Part of a small language model's weights.
Architecture: learned positions, normalized queries and keys.
Each number is 128 + 32 x the weight over its row's rms, rounded and kept within 0 to 255. Layers, rows and columns count from 0. The size above them is the row's rms in percent of the matrix's.

# layer 11 MLP up, 1280x320, rms 0.11, rows 883-925, columns 80-159
size [ 95 101 107  97  98  93 102 123 104  93 111  97  97 104 105  99 101  97 105 106  95  89  99  99  99 100  95 104  93  99 101 103  90 100 100  94  98  97  99  97 101 102 102]
[[128 148 104 107 113 167 117 101 130 150  75 120 188 114 129 167 152 105 128  82 123 133 153 162  97 107 123 134 126 185 107 158 134 181 211 107  76  77 132 100 101  90 145 137 136 122 153 130  87 107  86 140 120 159  79 158 158 132 166 202 196 141  84 158 144 109 106 143 177  94 130 129 125 163 100 130 141 101 111 186]
 [181 142 111 115 131 164  91 140 137  57 139 129  89 165  79 162  80 109  76  87 219  68  96 144 110 135 155  73 143 172 172 112 150 150 177 136  36 192  91 143 121 129 133 122 122  92 152 172 109  99 139  99 115 100 117 105  57 159 128 150 111 113 119 154 120 152 169 116 206  97 129 162 116 144 156 161 127 134 126 156]
 [159 129 176 118 149 142 166  80 109 127 112  66 156  62 142 128 139 114 131  70 138 173 143  85 100 126 111 150 157 111 150 122 107 134 144 117 177  79 135 195 148  93  73  77 202 200 105 167 159 160  84 116 123  53 136 138 105 143  89 155 130 141 162 161 164  93 152 108 155 180 104 102 106 131 142  96 140 227  95 167]
 [ 80 117  88 130 117 165 126 133 170 199 116 167  35 128 134 141 100  70 182 103 142 102  85 183 190 159 161 107 142 116 169 168 168 191 147 132 155  94 140 131 143  32 109 104  81 184 117 133  94 147  95 158 137 168 147 103  92 117 110  93 166 128 105 138 138  93 129 148 143 155 151  86 105 122 115 106 120 106  98  78]
 [114  85 135 138  67 114 167 115 114 140 124 160 191 101  80 101 122 132  70 139  51 121  92 153 111 120 104 133 130 192 169 128 109 109 166 102 140 130 115 117  82 148 145  72  64 130 148 174 161 108 150  90 114 132 129 112  62  82  94 134 139 108 135 103 109  92 147 171 139 150 114 165 126 189  73 133  89  92 180 123]
 [122 124  74  60  98 125 196 175  86 109 112 128 114 102  86 152 105  89  67 164 136 166 135 121 125 125 228 107  54 128 184 155 127 128 155  66 147 120 202 101 137 136 183 168  98 118 124 162 104 137 180 168  83 160 185 143 131  86  54 129  91 138  73 107 203 162 126  98 175  54 147 172 154  86 118 123 155 145 145 141]
 [ 77 172 125 144  97 123 163 107 105 141 195 154 145 153 100  78 132 133 198 131 106 148 116  87 104 141 129 104 133 148 155 142 127 120 178 124 169  69 137  72 132  93 130 150 115 105 105 113 164 121 109 140 125  93 141 121 128 111 134  43  96 166  64 146 158 111 135  94 109  51 154 103 142 153 154 117  81 119 133 121]
 [159 111 170 165   0  86 119  78 156 116 115 147 147  62 112  62 127 144 116  82  86 117 126  94 130 120  77  93 133 146 138 137  68 106 119  87 163 180 185 174 170 132 132 105 100 104 159  72  97 120 130 131 132 102  81 108  91 164 137 108 110  97 115 123 157 120 130 103  90 107 132 186 134 154 118 169  77 155 137 161]
 [ 51  92 129 103 139  44  74 139 100 126 148 133 114 147 122 127 101 165 124 136 120 104 123 117 112 161 143 186 130 115  71  96 149 121 144 117 195 124  71 138 118 122 124 169 179 189 124 121  97  99 165 133 118 120 124  67 116 151 153 115  99 117 113  69 207  97 133 111 127 124 130 128  98 138 147 133 195 136  39 131]
 [107 122 148 126  83 189 166 156  92 125 127 144 146 104 171 139 111 143  89 163 165 195  75  76 127 162  79 121  65 125 115 179 114  89  48  55 145 103 148 120 131 136 144 153 146 149 162  74 145 113 148  79 131 118 140 117 132  85 150  99 168  95 142 176 101 107 144 116  99 165 179 166 181 128 155 134 182 168  84  95]
 [173 157 114 101 140 134 121 115 160 155 107 171 175  80 175 131 163 108 102  71 196 128  86 174  70 189 171 147 105 152 113 124  99 129 146 119  74 122 134 111 161 108 124  95 183 194 156 200  88  92 122 200 163 104 143 154 153 107 141 179 132  48  97 178 183  86 127  95 142 119 103 145 155 122 117  95 150 135 127 155]
 [164 171 150 109 109 139  34 140 104 181 111 104  74 182  94 157 102 184 166 148 139 101 137 180 132  98 133 145 149 104 103  86 149 145 171 190 127 140 155  74 118  66 129 172 214  93 159 148 113 165 185 155  95 127 157 155 124 138 116  73 176  87 156  44  94 141 118 153 163 230 149 139  77 102  86 143  54 106 134 137]
 [139 132  96 186 107 136  93 209 131  90 135 111 101 142 108  83 122  86 152 107  69 137 105  89 154 135  62  55 180 110 132 130 166  93 131 152 116 124  71 101 104 147  98 132 140 196 162 130  85 170 142 150 214 142 189 116 155 142 103 139  98 118  92  60  85 134  84 107 110 164 131 128  80 118  80 118 130  97  62 149]
 [ 95 159 112 111  72 158 119 171 101  80  65  93 183 143 125 122 124 132 141  77 105 105 161  85  98  78 152 166 165 123  89 104 126 116 134 220 103 172 126 145 104 115 116 141 180 110 100  78 114 150  99 129 179 106 125 117 147  49 110 103 128 106 105 157  99 124  51 120  94 130 113 145 148 166 133 122 126 136 112 154]
 [106 119 189 105 132 109  72 157 131 151 109  97 159  99 199  84 170 159 140 129 121 138  86 146 154 109  56 195 116 203 112 216 134 150 110 148  89 137  96  70 122 153 162 158 181  88  92 138 149  89 160 112 149  67  90 160 147 113 136 138 170 146  98 136 175  88  94 139 148  80  97 108 116 140  99 100 104 168 138 116]
 [ 88  86 157 168  84 167 105  92 175 169 100 141  88 108 132  93  55  77  87  83 127 116 133 183 163 121 117 158 159 121 151 135 123 115 155  84 106 152 142  66 118 101 123 145 113 109 179  93 117 143 131 122  84 146 141 114 133 130 126 145 144  91  79  26 136 151  98 142 154 160  62  89  95 167 132 170 156  98 106 101]
 [146 186 181 158 143  77 109  87  66 166 145 145 129  78 107 150 155  99 108  69  66  87 122 184  90 124  74 154 122 120 121 120 104 119 145 116 126 157  65  81 127 132 170 129 119 141  97 124 128 111 156 134 184  72 121 143 110  83 145 142 140  82 160 118 166 107  98 120 117  91 120 122 176  92 161  56 168  86 132 136]
 [116 157 201  84 160 107  90 121 130 132 133 126 112 105 158 187 152  93 121 127 168 153  95 165 145 156 122 225  72 110 170 124 177  72 127  92  89 139 100 153 135 119  91 158  67 156 120  95 102 103 170 104  55 104 152 118 108 166 132 118 143 162 136 109 154 114 195 126 146 114 122 164 136 128 126 166 125 137 110 128]
 [148  97 109 162 135 117 154  47 116 143 168 115 183 107  91 212 168 140 117 143 140 123 144 123 120 131 109 104 137 104 128 156  73  87 113  98  99 154 114  67 153 173 159 132  84 171 138 149 139 155  95 192 126 117 129 132 162 110 145 117 126 127  90 144 174 141 109 145 152 167 131 143 103 120 163 109 198  32  82 133]
 [112 108  87 137 159 131 131 116  94  65 115  67 137  95 124 125 140 100 104 127  78 126  81 150 171  81  87 102 102  67 139 100 114 139 206 153  76 121 114 158 163 118 161 161 158 147 161 121 125 104 105 124 145 145  95 115  71  78 108 186 156 208 134 107 120  95 105 122 130 156 110 114 125 145 140 108 111 138  56 117]
 [175 114 120 148 169 124 177 123 133 123  97 177 141 127 161 150 111 153 100 123 135 156 150 133 145 185 135 134 111 127 139 184  44 136  31 128 104 167  91 110 147 152 103 145  81  96 145 129 121 117  80 171  86 124 106  51 162  52  96 131 175 152 137 165 150 152 156 181 176 104 133 124 144 104 114 142 113  96 108 110]
 [ 66 144 135 121 126 121 139 210 182 123  60 111 139  73 126 156 125 106 154 109  72 102 210 155 145 140 148 101 114 118 124 187 173 111  92 145 141 163 108 118 131 124  85 141  98 157 201  93 134  79 125 105 137 142  90  96 119 138 102  80 109 147 172  96 150  75 130 101  69 140 173 121 145 119 121 143  92 112 147 110]
 [130 123 161 141 148 129  88  97 153 124 112 132 161 124 116  85  98 107 147 139 139 106 219 185 162 139  91  94 112  97 163  80 130 119 108 120 194 121 130 120 132 107  80 124 101 128  95  99 120  75 129 182  60 179  97 169 139 108 118 110 168  96 144 127 170 133  89 145 150 165  65 124 107  80 166 131 112 145 141 141]
 [177 136 129  79 117  80 153  95 152 114 111 128 110 149   4 123 180 142 127  73 117 169 140 108 157 144 155 165  92 103 106 104  77  93 122 196 119 122 158 123 118 108 138 140 146 118 108 142 153 203 167  93  93 116 133 126 133 121 134 155 111 114  87 135 124  86 218 136 112 153 100 140 151  89 121 137 158 113 103 102]
 [168 104 164 126 175  96 152  73 131 135  95 167 109 132 180 131 162  78 105 144 137 116 135 131  83 143  51 215 106 110 134 110 113 124 112  69 125  57  74 114 174 116 110  86 107 133 118 138 121 122 118 132 140 145 167 129  77  74 120 103 161 130 126 126 170 118 183 124 179 165 170  93 100 134 111 134  86 160 141  62]
 [140  48  99 163 168  79 107 181  82 171 104 134 114 138 127  99 127 115 119 109 129  71 151 119 147 163 107 126 160  99  69 118 149  94 106 171  95 105 204 148 142  82 134 141 107 150 111 105 139 129 148 123 171 102 165 128 165  40 112 129 133 149 118 143 136 137 119 143 110 134 116 100 126 156 170 179 104 123 141 157]
 [ 78 145 224 146  74 139 135 198 156 144  98 143  57 142 144 145  93  95 116 143 134 105 203 180 153 138 109 229 171  72 155 152  91 142 130 132 148 156 122 151 128 144  91 128 220 145 121 127 154 140  88 118  86 111 102 109 136 124 131 121 153 141 113 112 137 108  74 123 149 109 124 157 144  99 191 206 127  96  83 164]
 [132 146 136  83 180 203 122 154 162  93 118 135  94 127  68 115  62 130 147 153 146 105 124 152 175 158 129 113 176 106 166 144  88 139 117 154 127 150 116  82 132 132 113  64 139 132 113 138 116 117 124 138  45 108 181 175 117  99 128 185 134 153  88 138 156 124 154 160 126 116  95 141 143 116 144 114  88 125 149 126]
 [102 140 155 120 160 119 118 120 121 127 168  84 114 112 177 147 118 111 161  96 122 139 129 123 102 103  74 117 138 164  95 118 122 109 174 127 126 113 180  96 108 175 179 111 173 110 112 117 122 158 100 200 111 149 164  71 120  66 154  99 133 169 132  55 128 155 132 165 117 119 129 199 122 108  75 186  99 174 122 110]
 [118  80 183 127 117  96 156 218 128 126 147 183 150 121 129  81 132 141 168 164  99 106 141 139 141  87 146 138 137 164 172 119 126 160  39  83 118 149 127 177  89 145 153 151 139 100 134 149 177 111 139 147 109 117  84 153 104 153 154 120 154 113 164 169 110 137 207 166 161 139 116 101 110 172  89 177 132 145 145 150]
 [126 187 105 124 145 131 167 122 148 153 110 141 132 146 124 178 102 102 155 173  65 139  77 160  93 168  88 141 115 138 118 132  70 130 181 164 126 175  87 149 119 139 159 126 135 157 125 156 129 118 147  57  89 126 111  77 106  91 120 116 106 116 133 130 156 140  85 119 154  83  99 169 112 127 135 130 110 151 106 178]
 [102 106 128 104 161  71 150 162  75 158 123 187 141 149  94 138  93 136 117 130 176 123 147 103 209 131 159 112 102 116 145 164 132 150 118  81  52 139 194 119 121 124 153  55 134 156 117  78 101 189  97 148 152  46 149 164 128 137 163 109  67 113 174 161 134 105  68 158 113 196 115 163 111 114 140  67 152 167 149 107]
 [ 61 176  85 131  99  68 126 111 129 144 165  77 134  65 112 129 126 116 104 172 130 157  93 106 135  80 129 163 155 126  83 128 138 146 157 140 116 149 152  88 124 144  73 137 172  95 134 104  67 136 144 125  64 152 206 146 105 137 110 113 183 139 139 152 154 165 158  92 111 139  78 131  81 117 125  58 154 207 123 139]
 [ 80 152 122  86 149  70 125  97 147 113 155 112  97 169 184 116 134 119 152 143 133 150 107 158 120 116 164  69 155 144 136 141 109 107 132 124  56  99  91 215 127 122  95 111  87 112 255 140 142 147 118 148 179 104 183 150 147 126 150 112  40 203 113  61  79 175 124 116 100 139  87 141 140 161 146 141  66 130 107  86]
 [165 107  92 121 144  68 115 118 143 144 135 174 118 159 103 152 127  93 110 121 125 123 168 140 178 108 147 152 177 116 130 113 135 144 120  82 150  77 146 110 102 112 118 138 126 131  75 116 129 139 121 145 132  90 134 197 158 139  61 120 148 142 141 188 130 107 143 150  91  94 155 140 156 116  90 122 102 154 156 120]
 [128 137  95  88 159  91 111  94 168 110  85 154 151  94 140 122  85 136 155 109  95 104 140 106 181 141 144  95 119 126  88 102  96 125 133 113 128 154 112 141 102 107  80 133 102 152 146 177  93 134 167 214 147 124 126  72 172 157 144 119 116 158 138  92 157 139  92 154  64 114 142 129 132 141 107 166 108 152 142 133]
 [148 104  82 122 110 163  83 189 133 133  94 149  96 114  88 148 116 115 160  82 114 136 144 146 105 129 148  62 140 142 117 152 157 116 147 160  51 147 179 136 130 138  92  71 128 113 148 129 113 116 164 136 129  91 152 110  78  93 131 117 110 124 171 117  84 140 118 156  56 122 143  94 126 140  53 164 102 106 175 156]
 [142 195 102 161 134 158 131 124 118 146 170 134 168 133 102 141 113 141 187 154 119 137 112 129 157  92 114 170 138 177 116 113  97 130 131 158  46 126 135  98 132  87 132 128 141 153 152 126  95 163 125 118  96 144 103 150 108 162  97 122  95 176 120 137 106 158  93 155 133 106 131 121  93 105 182  98 141 181 119 141]
 [149 164 137 113  97 115 147 106 133 135 163 117 137 151 120 160 139 133 110 103  62 133  46 191 109  94 124 140 153 116 144 151  98 112 150 112 102 112 185 146 143 133 191 125 143 118 105 145  98 215 103  62 125 131  74 163 145  91 118  94 134 117  53 156 165 115 106 119 157 228 178  98 128 140 154 146  95 117 166 102]
 [126 107 147  96 111 116 139  75  71 152 173 106 100 102  94 124 139  47 142 142  98 116  99 106  97 219 164 143 141 105 248 145 100 203 143 151 176 167 119 155 155  39 113 144 150 163 144 133 136 160 113 201 144  93 141 152 167 160  94 112 192 145 101 142 115  45 163 118 140 147 136 182 141  78 136 177 123  87 118 145]
 [124 148 142 160 137 135 121 106 142 150  71 133 107 125  97 111 133 149  96  75 133  98 148 126 110  60 164 166 142  87 117 141 134 152 121 111 164 115  72 156  84 120 152 137 101  98 121 145 119 136  92  98 124  62 156 141 135 213  85 144 122  72 126 127 173 192 176 160 110  72 126 104 144 158 152 142 130 136 131 141]
 [ 79 169 128 131  99  82 115  97 127  78 168 141 115 105  83 139  88  78 182 103 119 134 128 118 164 124 188  70 114 141 138  86 134 120 115 141  88 122 119 193  86  89 129 139  85  65 115 109 127 106 132 121 113  60 120 144 123  42 104 137 164 124 113 107 117 176 127 169 118 108 126 191  97 126  96  90 135  89 141 136]
 [126 184 123 145 192 148 134 153  41  93 131 134 103 114 169  95  81 100 183 163 125 115 161 167 183 114 167 151  91  96 111 107 132 143 175  70 153 156  99  84 193 187 143 135 113 142 144  74 131 125 140 160 146 128 123 182 103 155 119 109  85 128 128 150  89 113 103 132 137 148  70 191 210 127 124 154 100 109  82  92]]
# layer 11 MLP down (transposed), 1280x320, rms 0.114, rows 883-924, columns 80-159
size [ 87 104 104  95 107  93  97 130  97  96 117 120  98 104 101  92  95  92 115 104  99  87  93  98  99 106  90  98 103  92  99  95  94 101 105 102  99  85 105 105 100  98]
[[150 138 137 107 153 154 146 186 103  98 179 170  83 110 156 125 132 123 136  75 164 142 149 138 123 106  91  96 107 154 124 190 158 114  66 192 134 153 168 176 153 156 108 137 121 137 127 130  83 146 160 112 115 238 148 151 135 151 149 121  88 192 124 119 193 175 108  78  65 157 133 143 186 201 140 147 131 147 135  87]
 [148  67 199 107 156  95  63 147 134 132 165  86 159 117 151 169 132 166 112 115 115 163 136  86 193 125 176 119 144 106  89 112 140 139 156 116 230 106  98  75 123 103 103 138  62 117 151 147  86  86 117 193 124  83 132 124 180 190  83  85 163 165 130  91 123 180 129 171 155 118 171 114 143 152  79 158 120 150  96 125]
 [130 225  43 144 171 110  80 122 119  84 176 147 159 134  92 122  97 178 114 131  83 131 118 115 107 147 138 172 177  83 173  35 120 164 188 158 134  41 141 100  94 108 148  97 161 134 117  92 188 125  97 147 175  99 172 141 103 106 111 151 102  92 208  92 111  60 137  94 122 150 165 124 123  99 108 168 153 108  97 141]
 [158 140  66  76 106 123 133 124 155 166 159 112  83 123 122 150 134 174 149 171 116 150 170 105 164  73 152 107 137 176 130 125 136 139 112  70 108 137 112  89 165 101 140 176 119 151 173 137 130 103 183 112 196 172 128 114 114 108  93  80 152 110 166 130 153 122 159 162  83 159 178 114 158  65  88 144 150 126 129 131]
 [108 130  85 128 162  98 139 141 125 112 152 176 112 132 106  88 111 130 142 119 105  78 102 119 140 147 105  68 134 113 115 147 179 114 104  96 148  82 126  91 108 143 124 112 143 194 141 124 112  66  81 111  70  94  91 189 109  97 116 184 137 142 130 163 122 172  88 147 123  52 157 154 155 200 136 158 115 118 165 187]
 [110 130  94 163 126 126  98 129 155 174 140 136 156 153 128 166 126 107 147 102 159  83 107 159 111 143 125 103 142 178 100 129 136  94 165 115 185  39 165 203 143 147 112 144 188 139 122 144 121 209 112 107 101 153  93 127 185 202 158  67 101 153 147 177 141 177 135 169 167 127 164 100 122  59 124 117 159 180 106 101]
 [128 118 172 145 184 158 111 152 134 116 172 140 154 125 138 109  92 102 189 158 161 111 158 125 137  99 125  86 137 106 150 128 120  81 102  54 137 129 184 146 122  97 125 197 151 104 104 145 126 170  90  94 152   0  95  79 156 115  92 116 181 137 139 110  83 148 114 113 130 143 113 164 131 213  59 124  94 112  73 138]
 [ 65 125  93 140 156 208 105 166 126 135 171 187 124 111 109 163 159 115 115 160 173 126 132 122 139 182 160  94 112 156  83  50 201 153  94 128  80 146  90 112  92 124  87 183 154 113 147 140 151 123 162 103 112 111 150 164 141 130 162 157 132 135  91 116 157 137 172 128  86 197  95 109 117  95 160 136 155 120 108 146]
 [123 146 142  69 104  90 150 103 113 122 194 126 187 153 126 104 161 143  82 144 179  89  89 127 131 108 154 106  86 173 124 129 143 160  89 131  97 152  75 131  94 135  86   3 158 181  96 130 109 131 126 147 157 187 145  91 122 151 135  92 144 150 174 113 109 141 117 143  88 133 147 235 174 128 157  89 119 161 123 149]
 [137  90  79  96 149 147  53 151 107  89 129 104  86 139 166  76 141 150 131  95 144 124 149 201 147 136 111 169 136 147 148 159 124 133 193 155 118 140 150 102 188 116 107 130 149  72 141 114 164 215 151 155 173 109 146 178 162 114  84 166  94 131 150 144  95 146 162 167 139 117 157 147 148  76  98 152 136  48 127 148]
 [131 117  75 157 137 139  98 142 162 149 123 145 133 104 119 203 143 133 138  92 147 139 101 157 139 117  90 187 121 194  87 146 144 106 139  88  98  93 135 136 191 141 100  85 132 152 140 153 126 120  82  74  95 137 157 216 148 121 131 117 134 151 104 109 129 105 174  79 104 144 133  98 162 181 144 136 179 146  89 118]
 [182 152  69 150 186 151 153 137 119 149 143 173 123 149 149 136  99 125 105 132 104 135  75 124 174 105 139 150 131 159 167  96 155 129 124 100  85 124 115 148 117 116 116 132 134 113 154 165 108 157 139 108 144  79  79  97 156 130 144 170  99 198  86  73 144 135 106 140 139 123 106  91 144 110 179 160 103  67 151 123]
 [103 119  65 141 126  92 113 116 104 131  66 151 182 164 109  77 166 107 157 139 125 119 108 135 132  39 169 141 132 122 151 100 149 125 134 160 123 120 124 118 161 136  30  70 125 120 147 197 185 155 119 111 163 161 105 153 160 123 105 151 159  90  95 174 103 110 132 117 182 104 145 111 126  92 160 101 110 126 164  90]
 [133 133 158 121  92 108  99  93 133 156 191 154  72 137  58  96 103 102 116 141 153 109 124  90 154 122 166 129 108 108 136 129 128 163 107 108 149 151 153 143 134 189 138  93 107 156 149  80 147 162 147 124  95 146 188 151 121 140 141  65 107 157 106  87 124 186 168 189 136 101 147 137 161 189 111 148 120 109 108 163]
 [185 157  59 147  94 129  93 183 140 153  94 135 150  99 136 149 105  79 124 144 104 150 113 126 156 122 127  67 192 125 122 126 163  67  99 142 111 139  39 115 115 133 130 108 103 117 163 138 154 136  97 164 192  97  48 124 126  55 157 167 178 157 135 113 175 123 119 130 123 145  75 120  76 142  98 140 129 154 182 141]
 [153  99  66 158 172 118 105 124  69  95  88 168 119 133 126 148 154 104 164 151 145 131 160 112 112  95 122 158 106  94 151 115  88 105  92 199  86 180 118 158 155 116  99  73 135 117 125 161 201 162 161 124 157 213 129 141 186  96 140  84 149  53  93 172 111 115  93 117 113  94 150 162 113  72 113 120  87 166 127 162]
 [163 116 106  99 201 100 162 165 137 132  91 109 175 172  90 131  67 109 145 134 187 107  78 157 130 143 116 149 109 149 121 146 119 102 160 138 150 181 194 163  99 119 212 156 112 187 101 153 123 127 175 137 112  78 111  99 158 145  75 112  96 136 169 117 123 156 152 189 178 137 144 110 121 117 144 179 127 108 171 103]
 [116 157  48 105 142 151 143  87 129 114 138  83  91 111 156 139 135 113 199  95 135 174 139 101 137  86 234  70 118 159 166 153 168 104  78 180 114 159 120 128  90 106 141 120  97  85  84 105 114 119 157 111 135 166 105 159 162 181 147 140 132 148 182 129 181 199  97  87 169 135  88 145 141 141 103  62 108 117 152 121]
 [140 171 107 140 126 102  53 128  83 112 122  96 185 115  92 125 171  60 144  79 128 140 157 133 108 105 178 138 141 179  96 145 103 106 171 111 160 115 156 155  90 184 102 127 157 150 137 175 131 147 108 177 179 107 129 141 122 167 118 116 156 147 136 101  64 195 120 138 165 116 115 115 145 100  59 109 134 102 131 153]
 [125 125 140 145  98  61 136 162 121 133 100  83 153  94  63 116 150 127 143 106 166 112  41 104  85  98  71  96 108 116 129 136  79 105  89 147 153 165 127 153 172 157 137  73 104 166 111 155 119 109  96  94 128  89 121 120  69 138 130 170 147 110 133  88 128  79 164 117  98 134 102 165 105 127 123 119 107 129 107 118]
 [162 192  87 109  74 193 105 110 121 119 166 115 121 190 183 114  78  97 119 146 153  80 155 158 144  84 105 166  97 115 120 130 154 113  86  90 171 159 116 162 143 137 149  63 169 135  82 132 122 166 151  97 137 120 154 137 131 127 169 156 136 149  79 121 108 207 107 104 105 123 142 122 106  90 159 101 146 109 130 172]
 [109 155 115 125 110 132 137 156 140 124 125 120 106 101 205 183 100  96 135 173 157 128 146 105  90 146 116 117 143 139 164 140  66 119 109 147 135 122 204 157 147 139  95 176 118  77 102  80 138  85 112 178 109 169 205 153 118 138  98 117 156 127 133 118 107  95 117 160 168 113 109  72 180 107  85 151 124 132 155 142]
 [125 152 120 101 132 159 168 159 116 128 109 127 188 132  68 127 118 185 132 206 128  89 120 119 104 115 147  95 119 135 149 129 156  96 151  60 125 121  82 110 137 133 180 115 106 148 141 173 122  90 137 113  90 255 123 167 140 111 130 117 117 140 110 126 129  66 176 149 122 155 168 122 170  52 135 115  98 180 157 143]
 [175 111 128 149 139 137  83 105 102 108  86 127 139 112 145 116 122  82 133 112  82  76 128 129 143 152 107 102 169 191 123 146 127 111 118 172 171 168 163 106  94 112 116  75 122 138 115 104 125 176 152  58 186  94  95  98 125 124 117 159 108 106 156 142 208 120 107 142 144 147 104 131 119  50  76  99 105 168 150 117]
 [128 142  99 132 137 153 178  99  95 130  96 137 205 139 131 119 158  96 116  88 118 143 186 129  69  49  52 139 137  77 164 129 144 149 175 110 120 144 124 131 151 174 117 147 122 144  93 148 115 130 154 110 108 182 125 109 103 122 148 137 144 147 141 184 102 158 192 142  75 131 218 211 165 195 134 152 147  80  96 108]
 [178  59 143  88 120 104 119 115 136 103 122 175  86  93 120 107 145 148 141 156 159 189  89 181 158 120 119 117 108 175 113 144 144 109 121 140 155 152 166 175 128 150 151 119 110 141 164  83 124 148 124 118 191 123 117  91 191 127 173 113 125 159 182 167 133 104 138 165 147 107 201  67  92  94 103  94  83 107 162 165]
 [ 88 166 130 152 165 135  84 103 111 200 111 128 166 136 124 158 116 173  98 178 148 118 145 161  56  84 107 120 161 119  64  98 187 123  94 115  73 130 157 144 137  97 153 124  62 135 144  78 124 168  98 111 166 157 170 125 185 103 131 129 108 157 137 167 112 137 152 125 110 171 118 152 125 105 137 139 187 107 146 119]
 [ 66 162 156  92 101 134 137 157  74 164 166 125 144 149  98 128 174 159 150  88  72 160 102 143 166  91  91 168 132  80 128 124 124 107 137 128 108 152  99 149 159 160 137 148  62  96 233 150 143 134  97 153 122  95 101 112  84 114 138 126 154 113 122 164  56 145 114 138 144 184 113 169 124 125  93  79 126 120 123 169]
 [126 155 157 110 135 106 163 112  98 144 157 141 114 138 132 128 173 186 179 126 144 106 114 119 142 115  96 136  69 143 100  94  99 132 134 110 142 134 161 103 111 164 144  82 147 159  86 164 105 137 158  94 165 108 129  76 161 160 151 149  83 123 190 185 101 137 177 182 178 102 127  86 128 138 116 100  75 139 157 197]
 [ 96 125 152  87 126 161 213 148 139 105 173 135 120 120 160 156 117 128 117 119  74 116 149 136 116  79 134 170 129 165  91 122 184 111 155 124 114 109  99 184 117 154 107  96 139 193 151 144 121 108 154 106 200 221 143 126 161 121  96 120  49  97 126  82 152 141 158 121 161 103  83  78 124 137 131 183 122 124 103  25]
 [133 126 117 126 205 134 155 157 175 154  99 151 162  98 143 151 162 149  80  68  94 135 187 122 106 128 184 118  97  80 146 111 158 140 122 157 142 134 102 125 171  41 125 152 153  94 145 134 103 144 152 113 152 143 131 114 121 161 155  95 200  99  81 180 159 154 139 136 102 119 135 119  92 100 112 143 114 100 152 141]
 [117 106 156 125  72  80  77 130 139 138 124 137 135 117 155  71 180 102 114 129 101 122  98 132 148 160 164  92 119 127  96 101 147  91 106 148 145  63 143 109 174 108  89 114 150 135 143 177 118 100 111 154  42  91 145 101 110 128 107 146 177 126 114 184 122 104 128 180 171 124 121 166  92  79 164 121  71 161 182 110]
 [121 133 111 113 125 148 118 132 224 171 142  90 158 106 135  98 149 100 143 141 155  98 111 152 121  63 116 126 106 119 123 159 131 112 146 115  67 114 126  97 146 157  97 135 109 209 148  97 158 143 110 150 130 162 169 156 114 100 134 147  90 138 101 111 190 117 100  99 155  81 122  53 149 145 122 131 141 129 189 107]
 [137 127 171  72 127  73 108 170 115 172 105 119 137 114 177 156 134 127 198 109 123 132 184  91 104 114 147 175 143 153 108  88  81  90 141 118  95 110 104 143 102 120 200 108 136 148 140 112 129 117 107 133  54 142 125 149  78 145 116 132 136 138 103  88 154 148 127 143 142  70 116 169 117  98 135 144 125 133  81 212]
 [132 117  92  99 104 161 104 173 109 142 113 105 171 181 110 131 149  54 143 160  92 167 121 148 152 119 214 184 158 119  77 155 112 139 182 142 117 196 108 171 141 122 102 125  70 114 100 125 121 131  50  99  72  83 103 153 114 114  90 120 177 143 105 129  99 137 171 164 135 109 122 109 122  77 113 132 122 141 105 139]
 [ 75  98  72 141 139  78 132 119 115  72  88 108  79 175 148 155 144 195 149 125 161 135  93 170 186 160 171 125 108 177 172 157  85 178 102 163 194 135 171 141  85 128 125 129 121 174 124 153 136 141 148 155 209 137 144 103 129 102 164 127 127 171 151 127 166 139 149 171  59 144 152 122 116  79  57 115 146 115  90 110]
 [ 78 127 115  87 121  97 166 102 133  71 119 103 119 130 139 162 129 129 109 165 101 116  93  41  90  96 167  99 116 112  99 165 191 143 143  48 147 116 152 168 134 190 130 124 164 159 139 151 134 156 117  74 139 133 163 121 189 152 134 114  96 112  93 144  98 151  80  83 142 158 185  92 118 169 154  78  97 118 127 123]
 [143 126 149 131 110 116 136 140 151 158  97 144  52 105 112 126 104  87 128 133 125  35 132 153 143 109 139 171 111 101 118  86 114 130 121 187  90  98 161 166  92 135 110 145  89 140 117 116 178 105 119 120 164 255 147 154 170  90 143 165 114 115 134 135 139 101 141 129 129 175 114  92 101 110 137 140 137 109 104 111]
 [ 90  73 189 137 130 125 175 178 164 116 127 139 129  52 177 100  66 170 128 179 191 123 113 108 123  59 143 103 142 160 173  98  88 141  84 145 131 118 123 143 171 110 173 116 139 127 120 144 202  98 158 127 129  71  86 177 108 177 146 161  99  97 158  85 141  78 110  92  92 102 119 136  92 156 123 133 124 165 119 122]
 [ 94 160 144 104  88 120 129 144 125 181 138  76 139 183 122 101 123 118  89 150 127 104  63 113 159 167 117 161 162 138  32 116 139 187 112  83 146 127 105 134 150 112  95 167 133  83 120 124 157  91 162 189 118 121 188 144 118  76 169  95 174  92  73 209 134 185  98 150 149 102 127 135 154 137 127 168 139 158 144  66]
 [137 138 138 141 114 136  36 108 196 139 150 184 156 152 161 164 149  79 146 178 158 169 113 112 143  50 108 136 207 129 136  97 147  86 176 132 167 141 137 118 129  63 152 188 187 138 114  80 114 169 117  98 117 100  92 146 119 126 120 152  82 151 150  76  95 111  64 116 139 138 119 153 111 173 105 128 131 171 182 121]
 [131 157 128 132 127  75 176 149 173  82 124 137 186 143 151 125 174 152 130  77 140 126 180 102  76 143 123 163 130 186 153 142  97 161 138  77  92 180 161 131 148 199  70  82  79 108 124 124 161 121 156 137 149  27 122 135  73 133 123 137 158 107 104 121 116  66 141 141  90 167 102 155 158 155 118 181 135 105 115  87]]